Part of a small language model's weights: no biases in attention or MLP, 6977 steps.
Each number is 50 + 10 x the weight over its row's rms, rounded and kept within 0 to 99. Layers, rows and columns count from 0. The size before them is the row's rms in percent of the matrix's.

# layer 3 MLP up, 1024x256, rms 0.0499, rows 495-549, columns 192-255
102:51 48 51 67 65 46 48 53 62 52 51 50 49 56 40 46 38 49 47 48 42 53 38 41 61 40 49 52 59 54 51 57 43 53 39 46 42 50 63 64 24 40 78 34 46 48 50 45 59 53 51 32 60 66 48 68 51 35 50 60 53 52 47 67
103:77 49 58 57 57 52 73 54 43 50 63 40 32 42 46 52 61 51 50 38 48 43 54 60 59 22 45 40 54 61 58 42 61 53 39 56 53 50 56 51 55 45 54 46 47 25 50 37 54 48 51 41 53 58 41 44 58 33 64 62 59 58 55 49
097:68 49 37 56 39 65 40 56 37 55 44 47 56 58 36 69 57 45 39 56 48 29 57 47 62 47 61 19 56 55 38 29 28 45 58 51 48 59 52 58 40 34 45 36 43 37 60 62 47 42 46 64 53 36 46 49 61 41 65 48 53 48 38 51
107:40 58 62 47 48 48 46 43 43 34 44 46 32 55 56 45 49 51 26 54 57 47 45 45 56 56 48 44 46 31 44 55 61 41 48 51 55 49 48 46 46 34 30 45 66 44 56 59 57 46 50 41 41 48 54 37 45 39 62 59 44 36 67 58
116:67 44 44 44 58 46 43 45 57 34 33 49 59 46 55 41 54 43 42 30 46 54 47 66 45 54 47 56 54 35 64 75 50 28 44 69 51 55 58 43 66 58 62 36 44 45 63 45 49 48 51 52 65 44 45 66 50 61 48 62 38 57 41 64
092:58 46 56 61 49 48 55 65 43 50 36 63 56 68 30 54 43 48 43 46 61 54 47 38 55 56 44 32 55 39 66 59 49 49 63 48 47 60 63 37 46 42 53 48 47 65 61 34 46 64 37 59 55 36 51 57 66 57 46 27 50 48 49 46
097:53 53 56 56 40 58 39 50 53 40 42 52 47 44 46 53 41 42 31 56 35 35 47 61 76 49 42 32 63 33 56 39 45 56 50 52 28 42 58 47 37 48 47 58 62 53 62 48 43 45 60 34 43 53 40 42 50 57 58 56 52 30 54 50
098:78 48 61 48 21 62 40 49 31 46 38 51 50 52 54 39 38 54 49 51 49 52 65 35 52 39 54 48 50 60 37 37 49 42 60 59 51 47 50 75 59 49 57 36 52 42 63 44 63 58 43 64 37 51 67 41 66 45 43 52 55 43 48 50
099:49 38 45 48 56 52 38 63 42 48 62 54 47 48 49 67 46 57 50 59 54 49 63 61 50 35 55 44 52 34 66 58 70 45 80 52 41 49 64 60 28 57 53 44 41 47 48 39 53 48 58 43 47 61 38 58 42 47 40 33 45 40 77 47
098:64 32 45 72 44 59 58 57 45 61 57 60 25 37 41 55 55 50 53 62 63 60 46 50 52 52 45 24 53 53 50 40 47 57 61 38 56 36 69 43 32 34 49 52 60 63 49 27 53 47 39 48 73 46 44 59 60 58 48 39 31 57 54 54
103:60 43 50 54 61 52 40 48 44 34 61 45 59 46 61 49 63 51 48 39 63 51 66 60 48 45 48 48 42 41 49 61 38 45 45 30 37 42 62 41 54 40 40 51 41 45 52 67 47 68 65 46 45 54 65 60 42 42 28 49 43 47 51 44
098:58 55 44 63 43 53 50 70 59 27 51 60 37 44 41 47 62 27 42 53 23 53 33 42 69 41 53 46 54 31 45 36 20 57 48 50 50 48 39 55 50 38 58 28 51 43 56 60 53 69 39 46 58 60 69 44 57 43 49 46 40 47 49 49
094:48 61 62 43 51 53 60 50 52 42 37 35 59 46 70 35 27 40 46 39 44 44 41 50 55 53 76 37 53 60 44 48 50 49 62 74 38 55 46 54 44 64 64 51 43 41 50 35 43 52 49 37 49 55 48 35 62 55 61 63 54 47 52 70
094:58 48 70 56 55 66 46 40 52 45 48 39 45 49 44 44 53 57 58 46 56 55 52 47 56 48 54 37 51 57 57 47 55 51 61 58 51 58 56 41 54 47 38 37 43 40 52 40 59 38 55 36 56 46 57 31 53 49 70 44 51 49 49 41
107:56 50 55 46 40 42 64 48 56 59 41 40 52 50 69 42 62 61 56 44 50 56 51 68 48 50 51 59 45 49 55 47 41 42 39 62 65 47 57 59 46 52 52 44 59 46 48 56 45 45 43 62 50 46 60 53 58 51 55 48 56 62 52 59
094:48 59 48 68 39 58 32 39 50 48 37 48 60 52 50 37 48 57 27 56 65 42 46 47 81 44 47 37 35 57 29 60 49 49 63 59 53 74 59 47 40 72 51 48 58 46 56 41 34 39 67 37 47 22 34 35 58 60 47 41 55 52 52 70
106:46 33 35 69 45 56 42 54 51 43 50 51 68 50 45 29 56 50 52 31 47 51 56 55 52 49 44 53 35 43 57 51 37 44 53 37 28 62 71 43 35 42 73 54 53 63 48 60 45 55 57 33 45 36 46 54 52 50 54 55 46 57 60 49
099:40 52 37 61 59 58 30 50 30 50 47 39 55 53 48 44 56 52 49 54 58 55 46 50 59 56 59 39 55 40 51 48 44 59 48 64 38 65 55 39 40 46 57 55 55 55 61 51 62 46 40 41 54 56 47 66 49 72 36 51 53 32 61 58
107:55 41 45 49 50 44 50 50 39 43 54 45 49 40 48 36 47 40 41 52 56 41 54 42 34 43 51 46 57 35 55 54 38 47 55 54 35 50 49 77 42 44 62 52 47 44 76 45 48 46 46 42 52 26 57 44 38 47 59 62 44 58 39 45
102:38 41 45 59 46 34 56 46 52 50 56 56 45 44 40 51 62 40 54 63 39 31 52 52 67 51 61 33 36 40 61 51 52 57 60 52 40 41 48 44 51 51 53 47 51 38 50 53 36 51 44 27 48 31 72 66 42 74 49 43 62 54 45 44
112:51 54 46 52 50 60 64 65 58 32 47 28 39 33 51 63 74 40 22 33 41 56 45 53 57 22 53 47 40 42 43 58 50 39 42 66 46 44 64 50 57 46 39 45 40 36 64 63 43 53 29 48 62 44 49 48 60 54 78 54 59 28 33 49
099:65 62 65 48 45 44 50 52 47 51 49 55 57 51 45 39 53 59 41 65 47 46 57 45 65 61 51 47 62 35 27 53 62 34 50 61 42 55 46 43 62 50 49 36 53 37 35 46 50 55 59 32 64 33 53 63 78 42 44 46 49 61 54 49
099:48 33 60 53 46 50 38 51 63 50 35 43 58 40 42 61 48 44 31 44 57 58 48 51 79 34 43 37 56 57 45 39 53 50 44 24 35 49 41 61 44 39 65 49 49 58 72 33 70 51 52 41 60 25 46 55 49 35 48 59 36 49 53 45
103:47 28 57 47 48 48 52 46 31 58 65 66 38 39 41 55 53 40 27 58 47 38 39 53 68 47 50 48 46 61 53 49 45 33 63 52 51 57 44 57 43 55 44 50 54 51 57 45 51 43 47 19 54 48 60 37 46 51 45 49 50 58 35 54
097:45 43 51 48 36 42 36 45 49 50 52 38 53 43 36 57 43 43 58 19 42 43 43 41 66 52 63 58 46 51 53 58 49 44 56 48 27 48 52 63 47 40 52 27 57 49 83 63 53 45 36 56 44 55 71 42 43 51 46 34 38 35 65 38
097:43 36 48 61 49 48 51 56 63 31 45 56 34 43 45 46 63 60 49 53 37 41 65 59 49 44 43 54 56 60 35 60 43 25 55 35 63 43 65 56 59 47 42 35 55 43 46 73 74 68 53 54 62 47 50 49 56 50 49 39 43 60 61 49
101:43 41 55 60 65 62 56 66 50 43 57 53 58 69 53 52 54 38 46 42 43 57 34 37 42 53 59 27 43 52 49 65 45 48 57 63 67 32 46 56 57 51 57 43 56 60 50 33 58 62 53 45 64 54 46 36 52 36 60 41 48 41 49 53
105:64 56 34 61 62 40 50 64 49 41 63 51 43 47 48 45 71 59 47 30 54 47 50 58 31 45 30 56 49 42 52 49 44 44 66 23 56 47 50 56 54 49 83 27 33 59 58 61 60 54 37 41 64 62 34 46 63 68 69 50 63 53 42 32
101:54 58 52 39 37 39 58 59 39 29 39 47 43 54 50 51 50 48 48 70 71 22 37 58 39 40 44 58 59 57 38 42 58 43 52 52 41 39 63 55 44 46 42 44 44 40 64 51 54 45 39 48 54 51 64 35 67 27 44 59 33 48 60 60
112:67 60 38 45 58 57 51 49 51 39 41 44 39 55 82 41 41 65 39 40 61 47 38 61 44 54 61 42 27 62 46 44 38 59 58 62 38 73 58 42 61 60 52 35 46 51 50 57 66 46 50 54 58 59 49 53 44 28 56 34 37 37 64 57
106:45 39 52 48 53 43 62 45 52 57 45 53 42 56 62 63 43 55 23 44 60 40 40 66 55 44 51 44 61 27 52 45 41 46 59 49 42 56 57 48 33 57 41 37 64 30 58 53 34 57 68 28 40 38 44 56 43 52 50 60 55 50 72 69
095:42 49 56 60 49 51 51 52 53 51 59 44 53 32 30 30 50 45 42 54 56 56 61 51 50 45 59 53 54 54 75 52 37 52 58 47 51 62 53 67 54 33 48 39 41 43 63 58 67 61 31 22 42 50 64 42 50 57 38 35 42 54 35 34
109:41 42 52 44 31 43 51 66 39 52 38 50 37 47 46 53 49 45 52 46 50 34 37 60 59 39 31 55 47 55 62 44 42 52 58 38 39 62 51 61 58 41 47 42 55 43 53 62 50 51 38 50 61 46 69 62 63 46 54 48 28 63 66 49
100:50 43 34 69 49 56 58 63 49 29 50 53 60 40 70 51 47 43 51 47 57 39 45 51 60 39 65 47 49 42 49 49 48 41 45 46 29 54 50 59 52 48 59 56 51 39 59 60 55 67 58 32 50 24 64 40 47 54 47 49 57 52 44 60
098:46 45 56 67 43 52 54 42 53 58 40 55 53 46 45 53 52 46 37 25 71 56 65 63 47 43 33 58 31 44 49 45 39 36 53 44 61 61 36 44 77 55 52 51 47 35 63 41 49 50 63 33 43 51 45 59 58 44 71 40 27 41 55 46
094:43 41 53 66 40 48 43 49 48 48 36 53 52 47 51 62 46 43 45 30 62 55 38 49 47 39 50 45 52 52 71 60 37 41 82 50 55 67 54 59 62 38 52 47 54 48 60 58 63 64 43 42 50 51 49 43 39 54 43 52 45 45 52 35
107:68 48 38 56 55 45 51 58 21 39 60 39 50 49 34 44 59 64 38 47 58 53 41 47 52 43 64 50 34 39 41 47 55 48 50 47 40 48 50 39 49 48 56 36 60 41 52 44 38 45 43 54 41 25 68 45 73 64 57 34 28 55 39 42
107:50 54 49 50 48 69 57 56 53 59 52 46 33 47 60 66 60 59 54 46 62 35 67 53 61 59 40 51 36 36 65 32 31 59 49 66 56 68 62 49 52 47 58 49 66 43 70 55 46 48 50 58 58 57 48 53 40 54 53 49 50 51 44 41
098:62 47 41 61 55 62 57 73 48 35 49 42 38 34 53 66 51 53 50 37 39 57 38 50 53 55 58 38 62 41 47 51 52 32 52 54 25 57 49 58 21 56 51 47 42 37 44 49 59 52 61 48 52 41 42 51 49 53 66 61 45 59 37 45
095:60 44 57 68 38 52 52 45 57 43 67 36 47 50 54 39 48 34 53 32 55 43 43 54 52 46 49 53 57 54 58 69 49 25 47 45 31 29 68 45 51 33 51 40 63 51 54 65 51 51 59 42 55 53 42 47 34 55 58 34 44 50 61 52
113:66 34 35 49 43 45 40 53 56 47 43 58 49 44 54 52 41 44 47 61 55 34 64 26 55 34 50 26 53 44 43 41 48 63 50 58 41 27 50 56 61 52 48 43 39 27 53 33 47 44 53 63 54 60 66 28 36 43 72 63 46 63 49 50
094:57 45 63 57 59 40 63 46 29 51 55 56 51 62 57 53 52 35 39 52 47 54 54 57 40 34 65 38 51 58 34 43 55 43 71 35 44 41 45 64 42 42 54 38 62 58 48 53 46 50 54 54 52 48 57 37 51 35 43 46 58 54 48 49
099:66 38 54 49 43 59 54 59 48 38 54 50 46 24 63 47 57 51 47 35 40 45 48 51 44 61 36 42 66 45 52 49 47 38 39 58 55 56 52 46 65 37 43 41 49 38 52 49 49 42 32 55 50 49 52 46 47 74 73 55 60 46 64 47
096:65 53 50 57 50 37 68 68 50 41 57 41 57 47 34 34 71 45 58 50 50 43 48 51 60 42 37 63 53 35 81 58 38 46 65 46 58 44 54 45 54 46 61 61 48 40 59 41 58 69 53 45 51 56 58 55 43 55 61 47 48 64 44 38
104:41 50 35 60 50 52 59 56 61 56 61 54 47 49 44 38 44 51 50 32 42 42 59 52 63 45 63 47 23 58 43 38 41 45 54 53 59 63 50 48 36 37 71 61 47 42 43 50 73 47 57 51 70 50 47 58 43 24 62 51 39 62 48 61
102:40 57 36 61 53 38 57 54 55 57 39 50 53 48 40 14 53 65 48 59 61 49 50 63 60 38 52 38 47 51 50 46 49 45 64 43 47 44 62 57 44 44 55 39 46 53 66 51 46 56 44 49 53 60 69 40 63 36 46 51 54 24 30 66
093:44 48 38 64 30 54 55 57 45 43 46 46 59 51 56 53 61 34 57 47 64 39 38 51 49 47 43 34 56 49 32 41 65 26 52 34 29 40 50 61 51 22 48 41 53 52 61 35 60 45 56 53 48 52 55 42 50 49 47 37 65 45 44 63
093:67 40 52 67 55 46 47 57 39 55 50 66 41 46 64 52 62 54 35 60 61 38 63 40 39 58 50 42 60 53 71 51 53 55 49 51 43 32 47 50 63 45 52 35 54 63 77 34 42 61 29 30 66 31 57 49 56 49 50 53 45 46 51 43
100:60 50 50 60 53 57 56 51 32 43 54 44 47 50 46 42 45 35 39 44 51 33 43 50 38 42 59 49 42 50 72 50 36 47 51 47 39 64 54 52 34 67 52 48 64 41 49 54 53 46 27 40 50 49 70 44 65 49 45 54 53 64 65 38
101:38 54 51 53 47 36 43 39 39 44 44 49 50 43 59 70 49 64 42 37 53 48 61 61 44 57 55 66 56 46 47 47 48 58 61 49 40 55 57 52 32 56 67 38 57 35 55 71 41 53 61 45 60 51 58 51 53 52 46 55 61 64 56 40
091:49 60 59 45 58 37 67 38 36 57 39 45 56 62 44 42 58 57 66 43 43 53 70 43 58 64 61 51 52 64 59 58 48 54 58 52 44 36 71 54 53 59 46 40 63 65 64 71 55 58 52 42 51 30 55 46 58 39 54 37 50 48 59 46
098:47 44 41 53 40 56 52 62 29 59 60 45 35 51 41 61 51 61 62 52 59 54 46 74 50 33 49 54 34 36 46 69 53 57 69 69 31 52 54 48 36 49 54 55 56 49 58 50 42 63 64 48 59 43 68 34 53 64 52 49 31 60 46 61
104:39 52 47 62 30 46 63 43 52 41 29 50 45 41 51 42 43 42 41 40 40 34 46 47 44 34 46 42 64 44 43 49 36 55 54 47 37 45 45 65 46 47 58 45 44 49 62 54 49 44 53 43 47 38 63 48 42 50 51 61 56 39 44 70
092:52 55 49 45 51 39 53 64 40 59 66 49 49 42 43 42 55 56 44 29 46 52 34 45 49 51 39 52 49 47 53 52 29 54 56 48 54 63 66 56 37 50 61 33 49 53 46 69 32 60 55 51 59 45 69 58 48 58 50 43 43 58 52 29
096:46 49 54 45 42 44 37 48 53 37 40 39 64 42 55 40 38 43 52 35 49 45 70 65 49 38 46 38 67 56 58 67 58 45 46 42 28 64 66 35 53 64 48 61 58 54 56 62 46 67 51 48 41 43 66 40 64 39 66 62 51 63 48 46
# layer 3 MLP down (transposed), 1024x256, rms 0.0464, rows 495-548, columns 192-255
102:70 47 34 57 53 55 60 47 53 52 47 57 66 48 39 51 49 55 60 44 36 62 47 50 70 52 17 51 49 45 37 49 48 49 51 32 49 44 46 47 63 52 53 53 46 49 38 36 53 44 48 58 58 46 62 73 51 42 59 58 59 64 64 56
103:46 69 49 50 63 53 61 54 49 54 63 43 44 51 50 65 56 53 45 58 35 37 49 45 60 44 43 42 53 37 36 64 61 70 48 41 52 45 47 49 38 71 58 54 55 39 38 52 60 63 39 42 53 48 40 56 49 51 47 39 56 59 61 51
097:50 44 44 62 45 68 29 42 42 69 53 50 47 48 46 66 45 46 57 53 60 27 54 49 46 55 61 47 46 59 62 62 50 59 65 50 59 54 42 57 61 38 35 64 45 51 22 63 53 31 44 49 39 46 61 68 51 62 47 39 59 38 41 55
103:34 55 45 27 31 54 49 64 34 46 56 51 43 55 31 60 55 46 52 49 45 45 40 41 24 36 57 54 42 62 53 51 42 44 44 55 49 33 65 54 65 52 22 49 50 53 52 67 53 55 38 53 47 39 45 58 49 49 47 46 58 56 51 64
106:43 43 49 40 68 52 41 46 68 59 67 42 55 52 53 61 42 62 58 52 60 33 61 59 61 58 51 66 59 47 74 50 37 52 45 57 69 51 50 52 58 54 48 36 44 59 37 46 48 51 50 43 42 35 42 46 48 41 42 70 43 43 67 38
094:49 29 45 34 34 49 61 43 47 44 55 60 43 38 46 50 46 32 42 50 55 39 52 63 55 60 56 28 59 57 38 41 49 53 58 44 57 49 50 43 32 56 49 57 40 53 53 42 33 51 50 41 55 41 44 53 60 55 31 61 65 53 43 70
097:64 50 42 43 62 39 39 40 56 50 54 47 47 39 29 41 39 55 70 59 51 30 56 45 46 31 48 48 56 57 55 49 56 72 51 40 47 63 49 34 70 68 55 66 57 54 50 48 56 57 48 53 54 55 42 34 44 63 54 76 59 54 55 53
100:60 56 48 40 54 52 62 37 54 62 42 40 49 56 51 59 48 57 59 48 46 44 46 51 45 42 37 59 49 45 66 49 66 66 47 44 53 54 47 59 61 53 55 28 69 63 23 42 42 48 38 41 54 42 31 64 48 50 33 35 74 56 57 66
101:60 50 49 72 42 43 48 34 62 37 46 53 66 62 58 50 56 51 32 54 52 59 48 43 54 39 45 63 51 40 59 32 52 56 61 62 49 38 47 53 46 55 53 68 53 47 60 40 41 63 61 48 42 57 52 38 38 52 47 48 61 48 42 62
099:71 62 30 55 53 50 51 40 55 52 60 45 62 30 43 57 34 41 69 43 34 41 57 48 49 42 36 55 58 59 54 39 43 40 47 56 50 55 38 66 54 41 59 67 28 50 70 32 44 36 49 47 53 32 55 50 41 47 51 67 48 70 53 45
105:31 55 37 53 39 73 16 47 49 38 40 61 47 52 60 56 51 55 47 35 42 62 49 54 65 54 64 31 36 46 41 43 39 32 36 55 41 41 41 55 34 58 62 49 49 44 48 47 40 67 62 70 49 72 62 43 46 67 70 42 48 54 58 50
099:54 43 41 45 59 45 71 26 40 49 65 60 66 57 48 55 58 63 57 48 28 49 49 55 32 58 40 59 58 27 52 47 37 64 74 48 57 59 45 30 51 52 35 54 32 51 52 53 52 58 60 56 43 41 34 50 34 39 44 51 40 56 52 54
094:61 43 61 61 67 39 68 35 52 38 57 45 45 35 66 43 60 55 55 57 64 44 35 55 50 45 62 40 42 39 52 40 52 64 56 45 63 62 52 51 58 52 53 44 46 64 65 59 47 44 42 37 71 37 61 33 52 64 60 41 58 13 48 41
096:47 48 68 47 45 57 56 64 48 68 66 51 34 45 48 61 38 55 76 34 38 68 51 60 52 46 44 49 63 32 63 46 60 47 45 45 73 50 60 51 48 49 46 48 49 51 61 37 42 48 56 27 63 36 45 32 54 33 62 45 55 44 34 49
105:47 52 56 65 51 44 58 32 49 50 46 54 57 43 47 51 58 58 41 61 53 57 24 62 36 72 47 43 35 57 37 56 56 63 55 49 42 66 38 34 33 45 48 51 55 34 40 59 59 59 44 41 35 53 35 37 35 46 61 50 65 55 47 56
096:46 71 35 70 48 51 51 54 58 46 46 40 73 45 59 45 56 45 48 54 56 58 61 56 57 57 34 46 62 58 40 37 44 56 38 37 49 52 50 71 48 43 39 45 45 64 50 49 53 29 58 52 41 52 39 64 44 52 57 51 40 29 38 54
102:52 40 56 63 51 38 29 45 40 49 52 55 58 45 57 45 22 45 46 69 58 43 53 43 49 50 45 44 35 66 52 52 55 50 58 59 44 34 40 52 65 54 40 56 61 55 42 51 36 38 48 52 60 54 44 45 62 49 46 57 41 48 50 35
099:42 55 41 52 57 44 22 36 47 59 47 39 47 41 54 49 43 62 41 45 48 58 62 47 29 52 56 47 35 43 46 53 38 56 49 42 34 39 46 43 59 40 60 34 47 69 49 52 70 47 31 45 36 50 54 41 47 48 60 36 51 45 61 51
105:58 60 52 51 43 47 50 48 57 42 60 38 66 66 57 47 34 41 37 48 44 46 47 45 70 45 57 39 57 40 42 38 43 53 48 44 32 52 70 53 46 37 56 48 61 48 59 60 49 50 55 54 51 57 55 56 64 53 51 63 61 64 54 62
101:42 38 59 57 49 39 43 53 42 39 43 58 46 55 51 55 62 56 45 51 45 53 58 60 45 63 47 42 51 49 45 47 48 47 45 65 52 57 40 62 55 40 66 44 54 43 69 36 46 50 66 55 45 59 44 30 39 45 62 46 66 51 45 61
110:37 48 47 48 49 47 48 44 52 38 45 41 54 45 42 49 47 70 28 56 54 38 51 33 42 55 51 45 44 44 46 37 46 48 73 42 39 49 39 48 45 56 45 51 46 51 56 54 51 47 57 47 47 57 52 22 65 61 48 50 62 49 49 58
097:46 63 30 35 63 60 48 44 59 48 55 60 40 52 44 61 59 49 51 39 38 28 62 72 51 43 63 48 53 57 55 44 40 63 45 54 41 72 52 55 52 62 48 56 40 34 51 54 36 58 41 47 53 60 45 55 45 54 49 25 48 36 47 41
101:54 54 59 35 53 59 48 58 58 53 46 52 65 52 47 59 39 70 50 40 44 43 39 45 53 50 49 45 55 52 47 42 46 46 60 48 36 56 33 50 49 42 40 33 58 47 50 74 47 51 59 26 66 58 52 32 62 61 34 47 60 71 52 48
103:44 45 52 39 50 51 68 69 43 42 70 65 49 41 49 37 57 40 45 59 52 78 43 40 50 55 45 55 56 50 43 46 66 34 56 46 46 61 62 53 42 37 58 45 48 53 60 50 30 43 60 67 38 61 49 70 45 56 51 49 41 43 37 45
099:63 36 53 48 51 47 52 46 55 46 67 56 42 57 45 52 33 36 52 47 28 50 51 56 62 47 36 33 46 58 40 58 69 52 50 65 69 54 48 40 43 55 51 40 56 57 66 60 37 46 40 76 45 53 53 33 65 32 58 48 49 31 33 66
101:42 61 45 47 47 46 43 42 58 46 59 55 62 37 40 43 26 46 69 45 46 51 62 70 32 67 59 68 55 62 37 47 51 66 56 36 55 41 41 73 48 56 40 67 57 41 35 55 45 54 57 42 42 56 37 48 38 68 46 36 47 72 55 53
103:41 49 53 44 55 33 44 53 36 66 34 58 72 62 39 46 47 53 49 48 49 63 34 57 35 46 36 56 57 66 43 48 47 47 48 62 54 37 62 44 60 52 56 37 63 50 56 49 61 39 62 40 60 17 49 50 34 48 24 57 64 38 68 56
105:50 68 37 58 54 49 37 58 49 42 47 43 41 40 38 71 70 48 45 54 61 48 34 59 43 71 46 54 43 57 58 31 61 48 48 48 59 43 44 71 46 44 59 41 64 50 39 47 63 58 51 44 39 51 51 51 46 51 55 41 45 41 49 56
100:53 61 58 46 53 44 55 59 53 48 72 56 51 48 63 26 53 58 77 60 47 29 43 37 45 59 59 44 41 70 55 49 45 66 63 38 49 52 59 36 43 62 42 48 64 51 47 58 60 58 54 57 37 49 48 22 49 40 56 58 60 43 68 56
110:53 48 66 63 31 34 53 43 38 48 46 47 50 53 26 39 44 53 57 40 69 41 39 46 48 59 52 72 64 38 43 43 52 43 50 50 39 60 63 58 53 51 42 59 56 52 38 44 61 60 52 53 59 36 50 49 47 37 63 55 45 54 67 39
106:48 54 57 44 61 67 51 60 48 50 46 58 39 32 40 73 48 45 51 44 49 40 31 48 42 31 60 45 49 40 53 64 43 36 39 59 65 42 44 49 48 51 54 36 46 37 49 46 31 69 50 50 51 73 38 71 60 44 68 47 54 58 61 41
097:56 64 48 51 44 54 35 35 48 46 56 47 37 32 32 49 40 49 56 52 53 73 65 51 70 47 60 39 52 54 51 41 48 60 37 68 53 38 42 43 41 61 51 49 44 58 56 40 55 42 63 51 44 57 45 30 57 46 50 65 47 61 54 52
103:67 38 35 52 47 48 58 46 38 52 54 51 46 46 59 48 56 47 60 53 43 64 76 57 54 62 30 59 38 67 52 51 50 61 66 43 71 44 48 43 46 59 41 59 30 46 38 42 50 57 39 34 55 31 57 39 53 71 55 53 63 57 44 46
102:59 30 40 59 64 46 56 48 55 60 52 45 42 50 59 63 44 72 55 42 68 50 53 69 54 45 39 64 37 56 45 55 48 58 52 62 48 41 54 48 59 62 64 43 31 59 45 57 32 47 54 58 54 40 50 53 39 54 35 75 51 38 49 60
098:50 60 52 45 48 50 57 44 50 57 62 65 36 45 37 45 50 36 57 31 34 41 70 60 53 59 62 42 60 58 35 49 43 44 56 46 54 29 48 51 60 45 54 49 72 41 39 25 45 55 61 30 55 54 52 47 44 39 48 62 73 40 62 44
097:44 54 40 52 40 47 41 40 46 48 47 36 66 32 39 57 47 46 47 53 46 63 53 64 33 53 44 56 40 50 55 55 56 41 49 56 64 45 44 60 59 42 53 52 55 67 24 47 59 58 56 56 34 39 50 41 49 40 39 64 51 52 55 57
106:51 35 63 52 53 43 49 42 42 43 44 47 68 52 40 46 46 56 43 55 52 37 51 55 44 32 41 47 64 55 48 50 50 62 43 65 46 43 52 56 74 64 57 60 70 51 44 49 65 62 59 57 30 28 63 48 44 44 47 62 25 62 52 37
105:37 47 34 72 43 50 47 52 56 49 56 62 51 42 53 54 47 52 40 56 50 56 26 57 24 59 63 48 50 60 39 74 46 48 52 50 54 58 41 41 69 55 51 69 44 32 46 47 67 52 50 61 38 54 41 53 37 55 65 55 67 51 55 54
098:56 60 43 65 64 51 67 42 51 52 49 53 62 33 48 68 52 52 55 42 73 65 55 49 40 47 63 53 59 52 61 66 53 46 44 51 59 39 73 50 34 53 33 44 44 49 51 55 52 53 32 36 45 66 46 55 48 50 54 50 52 33 50 44
096:46 50 48 47 54 69 53 43 58 56 65 48 55 43 55 55 47 34 77 48 51 49 25 42 41 51 54 65 66 38 55 64 48 52 41 57 42 47 42 55 56 33 44 44 57 36 51 68 53 71 51 58 59 46 52 50 44 73 45 51 50 45 54 37
110:41 32 52 51 43 38 50 50 48 46 39 42 36 59 34 44 66 40 51 45 30 64 43 29 28 51 54 69 48 55 51 58 46 65 35 56 54 36 44 49 47 54 55 38 74 53 55 48 42 35 59 50 38 63 62 31 69 63 29 58 55 24 35 57
094:53 61 43 67 54 48 31 52 69 53 60 62 52 40 49 54 50 57 47 54 51 43 71 41 48 53 38 37 48 41 60 69 45 69 66 60 49 55 58 33 52 50 53 63 62 57 29 54 31 40 59 49 63 48 34 41 65 44 37 64 51 48 54 68
101:48 55 72 56 62 54 43 43 49 52 40 52 48 55 42 43 57 42 50 63 45 43 49 54 35 36 76 60 69 49 55 58 48 61 45 52 45 37 61 50 41 45 63 47 51 41 51 44 35 39 44 43 57 63 24 58 60 44 47 61 38 71 53 58
096:44 58 67 53 37 42 61 60 56 59 45 46 42 47 61 68 46 71 66 70 54 29 35 42 34 49 42 37 53 54 35 49 53 50 48 58 56 32 73 34 56 59 54 32 55 68 38 57 57 59 47 59 46 57 42 42 34 47 49 31 64 61 70 56
103:54 59 34 50 45 38 47 51 59 30 55 64 43 66 64 60 52 47 56 41 43 52 44 57 67 56 71 54 39 48 45 49 38 56 55 72 46 41 47 49 66 38 60 51 49 44 49 53 53 49 69 55 55 67 39 47 61 53 43 52 53 56 51 47
103:31 48 41 44 38 42 63 50 52 66 57 47 75 54 50 53 43 52 44 55 60 55 55 69 62 45 48 35 40 77 23 70 59 49 49 58 48 31 47 41 56 43 40 46 46 41 41 54 54 46 48 42 57 51 56 56 73 46 49 69 55 47 53 62
094:54 57 49 55 53 66 58 56 46 45 73 49 74 53 34 42 60 41 51 36 56 45 49 56 32 81 44 55 60 50 31 62 67 54 53 27 46 34 42 56 64 31 62 59 46 60 55 53 41 41 38 56 63 51 54 34 42 48 43 49 70 35 41 67
094:46 52 49 27 62 79 12 53 59 42 41 40 65 53 43 44 27 65 63 59 72 35 57 55 33 59 29 45 63 62 61 52 50 53 51 66 40 50 39 53 35 60 40 50 61 46 38 67 54 45 68 45 47 48 50 45 65 69 71 53 47 39 41 62
099:28 62 44 42 49 48 40 52 63 54 58 44 40 64 44 45 47 41 27 36 49 32 62 37 65 37 55 47 53 44 50 57 51 51 61 55 43 60 64 43 57 70 65 43 58 52 50 52 57 48 39 61 40 44 18 53 58 58 50 59 49 51 43 70
102:34 39 55 58 50 55 80 64 52 40 47 40 44 55 60 48 43 51 45 43 40 75 62 48 61 51 30 57 48 43 48 58 56 49 56 32 43 50 59 45 56 45 71 49 37 54 48 61 49 27 49 71 59 48 61 53 54 34 52 63 46 41 61 55
093:51 46 53 43 51 65 61 50 44 54 60 51 49 49 55 51 45 57 66 59 42 58 33 49 62 54 55 59 58 36 59 55 62 63 45 73 74 61 48 63 58 56 35 61 43 55 62 56 40 44 51 63 53 50 48 52 58 32 62 63 52 57 50 30
100:54 48 54 53 47 74 43 69 40 56 56 46 44 44 55 56 40 63 46 40 59 49 52 41 58 45 47 67 40 42 56 50 43 53 63 62 50 41 53 69 54 45 37 51 32 51 67 48 64 26 36 49 64 48 55 33 62 49 45 53 45 52 44 29
105:43 34 57 63 55 48 53 53 29 55 57 55 48 65 41 53 48 63 63 43 44 49 44 39 47 56 60 68 63 45 61 44 48 52 61 35 57 64 54 56 72 49 49 43 40 76 53 45 49 33 57 43 44 63 52 42 40 43 53 55 63 55 50 32
096:51 63 32 58 58 61 55 47 62 48 57 47 41 43 69 56 49 64 42 52 67 66 48 43 56 46 40 45 42 62 49 53 53 56 36 58 35 44 52 56 50 48 57 53 63 41 35 68 50 58 42 46 33 69 46 66 38 75 51 33 52 67 62 50